config.toml
num_hidden_layers = 11
hidden_size = 256
intermediate_size = 1024
norm_eps = 1e-06
attn_scale = 0.0884
init_std_down = 0.0
weight_decay = 0.049
train_tokens = 421300000
max_steps = 3582
Each number is 500 + 25 x the weight over its row's rms, rounded and kept within 0 to 999. Layers, rows and columns count from 0. Numbers have three digits each. The size before them is the row's rms in percent of the matrix's.

# layer 8 MLP down (transposed), 1024x256, rms 0.236, rows 977-1023, columns 0-127
116:496516529522497473505460494509486512490522504494515509486434454523482501472541479456493478507541528541474535531499521513465481502500495480463547511490495509488503512492478517500480440512512523492486520466501495482467491502497508473521492525527451455476496524538519508439491519500504520524505520541456505466519491447483480480549488524536468513517443496525471524538469508483503526468493
108:521507496476492473499497488513507515497495510495471502519513499520525471513498527475514487493486518484490437496529539518503487469508493516497483490536510447511501455544500493557560478487536485484525521528507521505515545508506515481527499506471518495504497470419533474536475479528506497508474499501511504442490473493481525487463533512491459513497528494509470499496439497552461525503520
105:551489487505481525487472531486491488476455482518483476470490497506467543489525520566454493542486482484487517486504470466505489489485465549521521483513490465489489513524458545533472485514511495509492553498512534512484519500528487478573494484485496495518487512498508484528510473501479540505487486479531517468505476487488489555450468469558515513488500517513532501497482530473460485479513
101:490515514521542535520516475462479480477467472430473504513512518477491515517509471514492532479492433480498472485501524493519500504505527492486450443482529479479476501518490541504510507493516485482494508498495528533511474511525472485530502488489470511513493503472475531521488451523462489503526485486486501519510489446481461466488501520494535405505556501525542476514500515511498508480479
090:569491477498533516494489503491490526510496525478518471468449511488542513501440557477538499518526470482511502505499510526510492500506499466533497494483489471482526486478454476497426480501525507507472497550529526527478543513491447463477567487489487524511494494504512461511493517489497466497501513473468487494524513508489503515462459511504528465497480494517499510484525533512523472531536
101:478490490472495502539496507489519498474516475516496513504517496507490504510498509474492471487495481485455519498487482492508504530512521509466485569502540510488511495494489493525513515479483504514445506552492525513504459454491519479466463480520490531484478505518494529510504521498533478459504451535505499485522453516529486445531483479516485518499503496461513479514512523469516529521509
104:536442509441480499551524464501513452539494524489487433509483542473499469473470472505530546502508568532500493461478475509529439499500510507447498514497490475485473481480480472509484507499499456492519486490498468501516488498466536492537527496507489495536513500468489523501504515531510486511512517479539468491490509506516541515460480473498511458482494479506469472442481541483529481491492
109:508494467533497498555480467477530507456470505512511536494538511475478513536518524525489486515490533488523480543485520492479499514447506509492505523503550474490499516494461485499510493453523525477506524526480457529515486517497462488487495506519475512505501513475501514494534498509541529502483527525505480530484520509475517477531528535472484496446476459498492483510534516539481466516545
086:468495417467515484501507517488493490550507517467471532472525492482508495494514507507483492555513561509499477515545508493487481521481487492509473471456510522505499529517512492501485481482546510476518506492490489471507512462493507533479493513519526512498519512524501482524464505525537499468521540489466489545445479523464498502504515499521507516497452503521491489516358486458477507521479
105:536474478471506488520477540486498529510561517480531500486535508469510487483508493489465489512488476502463508498498534537454505495510495491506489473534474518493529491471496497507514520521484515495516511464519466491490510506478526526498470521538486472523501528515494466509521486519534516495527490486523487501594550510504514463522465494491471435538513477491515470486505494514498493500535
097:500479530572462509507515472519518487493488504532470476480447523452494524474484495508477467484469511494516513488523489524505547480461517528515495529510488533451506484496488511512497470477529503547490479491480473488472520529502488490492483502518473498467490494526526528444499501478525523472556518499511489508466521467484471492454457478435533490517471474483476519546538515455455506495469
096:490516487456513508489509520527491485542520477479480458517511524506534518508522478535511509512481538487515453527462509489492488508495490516500489493453485504500563467458463511523499509501471491485499515496547529477548510504499532491493521463523495460489506496499514554530522470489458534490484516494469523510465521473513518504494491530502514522496503527468520512534487443524532479500520
093:525512529516519436526513519525479511463528527542454468501456438490467478478500546480552545501481527453536480517485509478502531505549476526512501476537469515481492537496435501483527479487529521507521496537495517523477539463484525475560514457528464517502548491479510458478532503503526489473522500452489497511475503494503477483485502502508494520486564484487495461491541505490504475490465
103:504561509495513501537508513516451498484518521510495489527505503534484491480538441503449548529510497513479537520477469494510431513502463537514475485476489519480501490495450515495455481520479496501546520532481515498503503474435564522518510485467512486500534524502505524504461473480527492517526506507469497548474485449523473501519528524492525537509498475546512534523519479492549468478526
081:512548513451555486538497512507526486522491514507536514506496466503478496499495496474488464484462473518497490506555482483517516493552498526524471489527513509474515534514497519516516502483483520500503496537532507518520562550442476493463496501522506493497516584521515489497495525484538495498503495556519491500491440472499521486508539552510447498525509486457517532470476503496480483501499
101:450475488506480468479525521505487476532515495463540520501486492434485506529473518516508549511484487540526528537534475465448483486506530477511546467505506582466477539536498475494506473492507531462458531521512489522512500486482513483506531479512537545472506486514543518521521508495507534515505504517489512507484504507493512497483479480518506487504497472496473497543476425527518497504503
100:509504497488519475503504469465526454530544494445474504498495435555488518539476495532525475494504574492482478549500515482534514475496507477460495521527508496488464518489503481527490527533472480505560501469494485514500436497475530471473484523475531480540499498495497512519479559471517469498517446501474489496462507538437498526530449510496520534464471503474485482478418524483518498480505
093:476512537499515469522475506549533482517482512484507469479507511521477514517530494504466520499491498467483525453554482501502502543495511508484524555526535446500517478513577575514478492488484484505538499499505519474479549502522460489501481503517506517492556529525524511502491474512467500487474502501521497508501492479489524473522431513462474500539524491477512500482434519491500510517487
095:525463506520523510490529487510508514515475508489501533526524495479546537480478515511488487491516511549529494493474483528517489466503508457525508480517482502566486525524503502473487505484543512506520569526507480515451500511476499483482483468506473464521513488484540483499515470484488487517489514478509511517568504475508546515551487482514530496503489523488539533535407519514471480499532
108:474467507483447490497530510555481534501527477528530485528498474502527496546480501493505565501481520527496503481504493498523528523492497470500447483467468467477507488496495518508521515464485485506504536501459475479495527499441488521522515493511483511512544464512515484507512470526463516514473514507457523517523486462493487512490514506504510504468481469503455499492548514498435547524486
096:520436488515517532533537495459478474443500514513496465483521487485485482485533472503511480508542472508541476496532521489495462494508505456497531501502485501557532498481497477505508520501526505510515511491486504530512518488478516517466493510518550514514503506575453510497521509513461485504476477499491486493475495516509500473488489458503495491510492511536523502529493515507483552480534
094:511522514498549529505506502512490487548460584539493531505494475497471517492472510491548467442502506509460508483511483499512489520477564487515459497498525487493506500550488466508514488450498521477494457477432474528497484525485482514519506516504518450515522509510507485527499493560508482497511527529488470523475530498507489512510526545532472525552481534513505479543470498526516492476525
102:520540483472490495479511529479486499464468479499489499509479519451521569536527530489503453488475524516455531530483490509490503474534503513526490509459500525508528492507464524525456477496514496526501487483513557533512477494513491478454520490482492480527543476459479444507503534483513531499498473474510520539476456540506500487486565485492519488526460516509451509551506483518509496516489
096:508482545526511516498520512499468500507510556475517523523485463517485509469534449495524540530462529491473498490484497490551527515487515510516442481526466511495507491515480541445487473513458540485522502490514501501530489480523468533554495486501472546496550487456520479535530498511486505463510527510563497451490510484510484506532515459531527515498442495476565526483511499519480491514518
102:471493492528501500514493494519456481475503462484497523532486535553558541507515451449490457442459458500517482435461487534558482482502491540519481475481516490500488505495479479486501493504469508535542466511495478517513515513487485482501495462469476492467532499505491535495506454484492510496525497455481493482479491471511437506473463501504509491493542494511480502504523507475546480512498
104:494490501475500467533516469510447479518500524517520542491481552474484504535517516490563518493518431503501525514482521546497508502474481520457466507488499496527521487500464477465481509511519487479486548499493535489535460518520491517545522486509519486467516514475491499470494492479504505508482494479514532445517543497492519500478468508506527523514475471515474533500543511511476497535486
103:504505477491499470461517508487496541500479487493533454501464485474498460501454533467430477463509535456515515521464497474427490508499531517487504479514508498531481527476485457480514484490464499517532490506539510539531520503500505523492512489453439495521510493487548465509512518522507472465501542420489483519542480485513480508462505518499490477501464529495507486514511513523475540469526
109:486443505491533491521514510484522465504485510498535546508486497511504532500504493468480527523468529522518486501503514421499467497556520505471520464458521499528479548552528494515532449514510513469477539544456502489516498532478522511533536487497498494458487536510496521501524468501506533518535488516472517509495499527502499455526490496508521472495512529461561453494485530545478525502493
111:528493568499519483512485545453486490552494515533479523497479485518485505484582524479555502498500485521505550478490487534502470466468482489529479525529509497448462487504481500536522484480516469526483495492506509506474481503505486488485458495493459503522508472464537509491505510515449467502535530498478501559476484478520489492491489530465465500549479498473524560496503516511499500484496
091:452532502550513512517553513472435494449485547489487504490537479535480463477496494512463504505535525526491498513452491488509503512532505534541478520483491544520487503546499522535506476532460533490518507489497529495518460506429506508536532464491482492539512486512500466501482500500490469479468506505516440487534478467514508471492502511482523526490475492491509512506506474476524533514520
111:527453521520469467505504502470518507505473483487528505475538565509489525542534497539546511500461489533456523507441521514510489500483491477491518539516500493506522510520531484530527512500484475525554490475479554500557463487502499530514485533499505494505489560509465521494503516496480510452525480528502476494476511485495549499499512522511511529499510525444493498492514511503477545464508
096:457500513521470508496512496544493483502534479506505486507480475502556574481471499496536517485552495443522501473516488482508486520477494487481532518480492467529494539529491475466512498457476538493495483487500517479533481460518509450558499493530486508518475520536530517471491514486495505476498523446462553488444465494534503559551491529511493514523473506533488488483490544511419468498499
099:505479519532531512508536484473491459515488491503526457477526526537474523500507523501516540513497472534517477559506528484488500510483487497475513494514489502496509495498516509495486517518472454487507475480533474533517522544537454465506534525517530512477490468502492502490513501486533555467519471505506520544568488494543537518501437470512462466483557486507467497490517521492498503506515
098:464528511464491504466506500487474526488500521518562516502500482491538496525521512504509520558480492510507485466511500481525508472490487525514480522532481509502491506476511532521515469480479525503489464487531479468513479506488560530460478539537525546497490538472476479509546476517539495479507500523546443498464504498486466532458497455539475454514516489496505424557477478519497500497487
101:476465485475549467517541519495462490483488501472505431510493503501483474525489536497509529495513514468536516514499488474472501519477461512477509472499469528435472507511495453500480526511489480491487526495530478459511522447494477462521489527454505473495514474492500468510525542527449501495521520530460533458495442524455510524511513508508477512515544519526543496515481493513508512470487
101:487492509498533488505514484512490490505514490445469506502498501519490503466495546506539510475474467546504558475490508465505484483523506531526479482524497489506493535514514460534506500497499449533533482482443507506535545506514485514499517476510548481494541555482493472466493506464500448555478526474462491512485459480492480505536525466495493491509442502488495523512510528520511512511520
100:561474526501457503496490502560501502493468507530468511538505492541494498550473489492460476547514475507477507449553475529482499529533494491461535443502434479429497497515499514485491499506472496528507487472535508497483507516527548489496475511502494522501527505505489512498500501492575511447473503480509526436506466507470557464509532498506510481504485532529508507503528522536492495514483
103:487489540466499508469497469506506461488501498502481567447528514495472449483550463544435487527524486500515520465526486484489464525491489508515540487485481490490505473484535500491504517452532518480469490507544542481480467505508509467500472513486526510465509501527514475496518517506511511507479457491482515516474484465439473504469531457503457505501475471502529509520480512483520491487500
100:495521485535457516524461525451483537516500484507499451460504513520570462512512560475496533491449507500515526502495500459490516521508487475480509481456469522491496538476537493520525492468494509503493486490544492495489496481479547500541488519461503499515493526435520497482500528502495477486493489541523533517489515536503474472538490532501471513488555520477482494524445532448535520542542
104:518501517492480496474489486454502509514489506396494440476509525473546470521471540493489470462509531443528474519493476513474490534510518472484539505449515515457518510503480510451558498526497510512540522476491510508455490532492505508474494482442469490507495505503508476464518502506491496533502516497513519536484507520484505495561535481513506525506498479512499477520479553453513490477494
099:517492512540517518506494495511512529498501535502512462468499491491540504527481463472504522460512499494459501533461495492502469478489473512537515478514481534499478493541487491523515470468462501482487497527542535458477461499484557481477523432485469486522481544478462506510547560492515492553508494530461537519476471496498484485495552499509532470500493480474540464493497513481505524493487
094:487472484488468482512433498482502508502491506507515521494508486486509475489500481502518497492522494505553533505517507528498501491458524485504511497515463533518520497448548425511515515468512544479493475512479496497519567486493479465479528494495447534514493490488487496529546465494519549511479494475454522519466532461489500483511524506479480512528502528517474483512513482458517505491495
101:516509489495481468542513536483493450481487502518503485497509430491531478493533497516515527525508452554509512501525502488518466465547505513517523525474505487490570472493479514448507490482504456465515477497478542517515455489480451554501468491517490489503552503510510485471515486502510519471498510502501488490506499495467528481495523524526488513493491477476478522501478504547529496514505
094:478488521507507481497536480512505547531480477508536511480495495518490485520465500501468543532517537508458513545505500484500515472539478513452498443462474468458505496526514543488456487558486495502474481487490528500521467494499506528508504464523504494479518510490491529538524511486539474533528486520472516516502488497509443479464502543474484496499475527474476478545498489501533471531471
100:488507490473550526527484494537510529525486475486521479482497512488506496512474492477521540492523498495424492487517464499522464511484519519493473511446493461494473499504516452473476489513547509503538478490523529495523516496509486507521549494470480493493512524544509474503538530485532503505495533496517487520485485552538508536498488486539466524483491479514478502492530514469503511517535
095:484509507509543490506454514519513526516513448479479495468506524499511527517505509507508478517477510490508455482512505477472535524482524498518506469557520523502505456482497532525470495464508533477530523528552458542531504510497497509479478506480480513551486518546544535511504462494508478518472503545486472499500505524473481554491497505523508494526496491475491563486429499497478516458480
094:540470489496547483500550483471511486482483512497507478469485509484547483553487490506474512499560469507528487446457528522449496486511485506456482504480467502518527511495507479494509534505488486480472485483439475482504509552474498527508493508533517502517481475533526494522511514559489507497511529504493481521484490509508498509468509523486521536547504494499482502466489477472493474491490
# layer 8 MLP up, 1024x256, rms 0.21, rows 978-1023, columns 0-127
102:554537462524495468495499489454560479482472516521498517471528468523482493471484462486505541497486510520491502493471516460442501504490517504511470515521502505471495515470472485445505482475481496494515522461489523539490489490493476483484506450531517504520499551496455519503531508508486530546508484514467503485495496480462501464480510476508488510508483539511517524487545465484491512481495
096:480487532527513536482461512509463441503530515521521540480449470487493490487481467513480512509487538479483509472503496459474498506517494506460522462475525452458511523497526476509496556512497474515518497451499483505493518520497462555511497507476511520489502539510488541513466533510501533484485528491473517472512498505517510523551532505507538439495442496538480479507533498515533525498502
097:513508446515503478489527506506495455511519513498518484497489542512495533522472517490497482507504485537475479491545504473487555483508511521477460491531477509520520489501515530479543517537514531514467542505504523495516499519528492509516517498492439508506522556510514490487525522510513528484507513493504509508522548542510498501478462538532475524455535493454541500503516499481473467458505
095:509546523473513471517551476529534502458494454471479498511501494511545523515508465489456539495498515495503511497485507496522491502492485495487521549521510517526483508495502542479546492480485498456536525487508537453508493511515503505518529506467568512485507526494458518514498504483486539523523465525521491497476475485476484491495542525521489529503511496550506464490508471486584491474470
099:524509530524480494479467503524502493467549544488475491434482500498533525500482481491494499460547488463495502458511503512495493462525441538493512465514510520508478521498543504565485522520509485472520498491486471480508497521490503524495479493531520502501523513479505484512481512507520543499507487518504497512493469538497471500487460534460537493504538464510473529493520477534512492478509
106:496499494516472507538514521446509521555528506482531472523492492498490496511458501512516504518512509520493495495527494472502496444501466493525524511490513469453508540548494532547465530483515508509522495523511494469543520494513503500473507494508537508499534523502480482545502468509512555530453513487519511492474527491497494487515511488515488524503541514502476541524501502503525556492498
104:556445529511501500529525522496502495445522479486484514477471502516478499479540508499451503499507484511504509537503481466535494471498465465449498469464489491473504570468490465489503498500515451492491516482478467533494515532479485533511499488474508521525500560493480496472491542529520478506534507461483468498461508525497509507541479515513548504538519468522522539496495498502505500468513
101:523484511513487502495507496442508465490499499503487422524457495510487542556503518493486502494506460508566502504489464499519475528520529492542529554512521521506540481494493519514501514480487525519492504489508536486449471476499491483491520489470533505468505510478487480445506518495501478479494464518493504472562529502512468519513457507512547475500537492497508467492462450495490468492470
098:504522480509531475474452520483517482498496514510478543520486472493504488464467498479492505503522470524518493520526493527541521519468539483537524491462549491477479511488512499489461464478510471534493457517512516507540495499517511464481482485509514508538501524454550453499533532550479494521497507478477498537531525465496506494540505530494467479530541521542500471475492510518496469497520
091:536465461492547549522545503532477456522541516480497532473537464462459482483567501494495489532519491495551465480518513484520487498490524496474517528513518487469473481510556537465482512516504452492501500495524479525504432488499478563514487521456496504516500513552503484474491489511498539503486533519464519505494484492531499516481478572522513477505548471497528474496510516533532496464488
093:547479527477507485489476510526519527485519528498481521486510551517502502499500498504513544475514534457485472512491480516476510487511517477493505521469476544487540498532497492431459482471533466551522505460513505502493521479458515495475509522548472514523500491481511493526503497440496531531526552498463459515540532511499517504522495476517493473462485487519510514488533527442509521539501
088:476459498475538465473487500445548516463487478492520505489480493512500493503507486505525514529515510540535479504506525482478523468483511545554484499538512528511508504517523476476484512511503527498525509468499468501485493474514470552472488507510470488499485542487506480487495532498536518519498535509490475462494458511465528521545496547479499532507459493506498499526480498526486463511478
093:505554497497453498532534513519489515519482540463520477486485527490498465498500513494482487541499478506504489521508491471485495466523494494534512484493457533502503508509479479484527508515513470481558468468487543526491508477476451534467515524493484496515510468531490527562503469536499460490491491486465507501525536470479505480462468476499497488505480520527525498479465504499535479514493
094:506487500541547519474492471497463509500519481476470469524536498498505504502521532514446462524500532457499512494454508482491508463462454480486517514491483519499488496504535475527494522514522478501491521450502503481505499469508452464461489488484500524511511482491549542508469469528550504529530475466519484505481540484495520480470517499493531533490534553554483506510477529527451510504510
106:503491482488486495493515500523514504481484503497533504516515491536505521574524518494488461502521440469495497511532500490482479544559469508484519476483486519483529537504461522513487508457518525536554497480486465519497519529489512521494535481482479454542471513470448541508505496520516460504514490494501509550494489483514415541498488514481490552531511498496502524505443538509474531477551
098:518501503518527556511494484509480492442526490502509490495486464475449531523510476470466483478521541502484493461512561499508541448515491469551489467519465520478491495512484522566456484507507511482488501483515453464511539476504498455502507502461484521531541541525492488483475523523476535496506490484504495511520487488517497502538533492465504462498508505528491550511474515529464507522547
095:528481482506489505544538503500452510519509478497504532567500461549465515486504493456512493513487531498433478526496461502454475475531498512540518522476499487509500484475492505501468515449463521477560454504501543511505464501506553481474523455484494457523516498472522524537492533484517515531498501521513530510499476521517494508518487492501503463547523498526478537520449473469499495527518
105:496517497528496537513506492536498484507536487553455476481501519506484510516477496498528521516515501474438436545476485517506522503498485471502498543544508550478512491523546505512524448466490511500465472496513508512481522459515481483494513497497530528485467490517503463510502574531504498503456513536538522485496512553503564486487533482472507548471492481544447512480520477465557495502479
100:509465502532476540520489559505464469488504475523505525467481486544472519518498460503497502458505489503506503539480509495478539503501446489436484483517450490499540507494526507526479488534532499471491545478507505537518528518507495530505533497505501492533498513517528495541485518544499511484482503520523505532462481554495504517534501475489564490520506483500520477510491495483474491483525
099:535528500484497504507477466489487485526517466492482487466495470500492533505514505512507501487529525507527546492493447503524506523463556479516494512501489462485467513465482502532481477495509486455431524450539526457498488485498507484494486536543473459477520513489506488473496466493511516468507531460514438481503503504508447538491520586499482484516496532514473552491498547455472499481521
093:510469475532491484453439504524517486506499466526521445494513458495514524498446486564509509519510517478449524508486488516474503513481493477484483499507508509536489478522525504537491497501523523537506548513562545526504497492526480440511493495512486525483513528519507536525502528497499474479471507535479504518490481493467479504505500467529443509438488472496458493477473496507508543502490
101:487471552479473484546431546497457499462499547514498517501555509478531468476493473522489486534501518504509495514498505488510484517506500470450519487512515495455480504499513461509506527511469515501508531497486465468495492510488499489496516509490518500494469526560544500458492502505510514495535486534499495527515455475469485501504506461551497482482507475515525492517527461470497494516520
094:522505502486527466498501526515462509538472472484477486531546556506507516489463520498478535518452511530497478527525517517491451523500542495514492532496455446499486487481530494487491528498469472507505485503516502543510498487518486474503532519457491500502530526524514516538503498515485511531488475525525483508536514516518503476537483474501508527485499517509542510464531471501507495540506
096:501459486508518479477514494525482473501500495515500513466505496492530517508492500516518485525538540548475527465468517514508484478488499472472536469485521503480497507529512481462510524514505508441502517496506435515553509515510504537487488532496530498516511509502494532507509479480467510492522481501520511499501487552468488521500439496520489528483526455514487502535499500554515472517498
103:500467494502453520500490536440502495489515504472490476484528492484513523542526487469561556526469490542505498486484496492468506474517507467490500506494564487485462529522477467499500483500477524481434443488538502505498480499524506538518476442491480536471489493479509523491518483491524493546508511444502467489527520498514471492492513507474472483477519498538484470497500528511497511499519
100:472507526497542504507494516531494515499455481506506500510470533487525465457515523443529477488523535481500486527479477465454490514496481511477532535508526499526483532474516492535498519447458549500515510540545531498498465482527459530461475510520487527513490492530502503526514520532473505507536507468505491501534464471474523514483491477500476542539558514535477441507516485521509486513512
101:520450483492543513534464505513521501469478502485512480455498498515482473462471537536519530434474518458565537505480502470474490488532521473524484529503516493500486517548470486473524518517548542474493445545522488473470518484466505505559509510504543526469497488507523461465496487503527523533479532491467518506522506471477484497532448482485508508472524504501522556483487472494473503496522
114:490495503485508497495470491487480512509493488510541513490464494466478510485501508446506496523489505529518529501525488492533492462465491488504527521540493486477490548509494532499521517503507476457514527479480500477502498491575575515466511513505431492548531497498542526520505488530495453474502569524497501509479479439514470536469530500521508524521544499508476510499514488500472494480482
095:485475498520541475487512494493506523464535460509464486494485507460505473475487499479456491495496538481467523518490480457502505501505452477485497524553473502496525504463494507543490502480490577515500480517494493468473500469492476483437542507532487542487511501504520496563447485521499487456515484500484469494527480495436535466499547484534508469496503518497499469516474486519493516517471
105:552501492475494483494491495435467490534521577503502539499551504477564518492477500498457536473517512533483468499507474475478494477510499475514521508454497499512518476546504474549496471484520492553456499501474483506490488517491521477531473476428479504479528504502518526461493519445494473524475513485528503456443506510505471506492422546485478471488488493495499555487504498521501473504483
097:493468487511507501524472468491503526491464494441471505529482451548509501513505519475478485519511498498488490523553521498484483528485498512524538516524487477467543551503483472514466527499459527503516532496510482525453498502515508442520534500496513501528475493520516472536475520480485510456468509551486475533504523484501501517491470466497539495522467499513530480504555531509473473496495
106:491524511498511496489500508493496508531515483471510484536481522509414493501506512504484546483541494468498471523510524512487510568537492525480482471508482485571479488438450451522541548447484514506480524480500475465505458476503485506464528523456517495521552512479442495546517474481470525520511507511458547520478480486483510535486470541461485513513489527465477536498499471511519494470535
102:470492491500537445491541462541474539479509552464509474502464481489515510532528535474492553523509482523464473498557466507505502532513525494448492509471474475453540500485498502503495497477472496492527507489527517495537487499461511474510545557490476486545472539538466526502531492537468470456515468517507503509506507511503543467483491516517491522491498494531495522500493442519483478471543
098:472481486484481526476491516478504510519515522484534507501488508491474494512473472563511495485536558513508475486497489500516476459467507504517529473506523536524531497475470503514492508499437504502538454460475534470477505511481527523490440475500462509517540486490520512502509491541505528481505475552461480500518502464550516500541476517468511481467575521496508491525497499537501468520493
103:539514491485481495490499472493503491501502502496489455526489465481490490492504423425513518477485487561498494489503501511485534477549439567467502533489512548515496517491492510485540492499496500513503503523511471502487493530519518514516503455549474510528468497512500502587562491539471525470475518490508501525486481506486501516490512495515468467509522521520487478479506535500469525499523
098:548489478506502526459508522492497560514501500471544491478486474512474526487503500512518521515501494502500493471510522485500456488483519502494460510490492495477502506520547469501514469481531522497524544509519504503442516527514495513491489474496486480535531535472467493506460477488543513532489471517526476511487522502542497517463503499503490531479487497464526495486546464450507553492493
098:516487492497485490502503498490470488532472493459453535469530488492473515465509497494498503553502503524479514499520513496449567510568494521556488500474509534530504507483488471482555523504499502473516515459464553489508462464498515513471507527481548501466531491493513498506473521514540469505488481525493509510538488493474495515478515550479522474498514522449456455507486473502438519476518
099:521536489542442499442493452484481498518513512496483511488478496465474484445480499478523530519500491488526540489530547472532467552497529548495488502492554494490485477479509524498516548492512565512504520486501499526513523496490505542470480533516511529494502481534494469469494514496506516511471494518491463522486531503463539490554515526516501519527492512497564478537480471484483522462529
098:491521512453514506489484499513489466499493508479501484481499495467461523531529536511449526499476502486485474446499516488493493494508485530454487498496464505538511470511511505487470514506511494490478504479500481493504511480535505548467508533527506507501507485482504544506508497519506499485533493485495498498482509535498503471501494493519514526490514465470534513526488506573456505449485
100:508473457517498503480504519491497496486500520459471490470533495541523509511485516525527515522531514521488519526516498520516465509477532514516519471517495529486496497544508470520506429460509530487469479484496501534501487498525477512482522522511488487481529521519542497513478456481528472499463511539530511471476444482501533458465487448505513471508527493497487533472507528544522514509489
107:479531499489537523427481484456499537491529509523485476463470546471526540491490545506479496497500539494515496479521535477525499479503498508540518569513497448502475481440499511508510494459532505499522483483532480517526473503495511479511511449502512516493483522523512492509560529504512519413498532508489476502473516460492476485487506500458524469504471462505493490482529502513512500557526
097:510476467466493519490532478523495483491466516461478535474512486517494487513449510471517504515500464502518498434517534470521486514536485526501483472506442500494492548516500502458468489501508515494503512496530502537505478520532465503525508511544469496515477498493482513493545531492525544538518508469459505498457527507509554465506530524522484518474474515462514492506477539494490502578495
099:523517536467517497495463487492511458509553512450499513498474530469479549467505476512512507518486540457448489515500479494462478523468491505482536469474525488548536506523526494568548501517499530488485530516551473507448551521499523506536518512494492498482532514476466474467490501522485540497477511542471559454502479503492524535521495503470467481492494494497509472488493471482520505501500
101:470506516470495513442476468494515465524566492503484507532507495503489493491500543499530533479512548512499508443486519443520521487505515517464504517546535505499503478483528485490525501501493462533486501505510500541477512474452488529480482501519532503483487532510486479502465460512549465501483480528500484530525511490473495477484488481483502475508493495438503536467493470529435492516508
099:540479509512514505501533480548465475489488537511484478527567513502520455498461485497540482466472529508493503471498484474503475469501475520515432467470483515505487460463521474502480496517551513551499552497466527503481497508499516506533525487457505476515538484474503491505516481441486452521487523508508467514512498449488504490504483501471519507482502466520505477535457500495499536523482
095:529484490483513470526478488513485485510481502480492485456521544524560493520517458484446513468513507497474522465465486481500525469497517481495503475466463500503512498502505457482505486481552552480495509483478461480493526523477496565498526494478475515536504528541514532492486460527492497506510548481452495521505464471488513549472489496523518480537522537507508487475453515514454510494492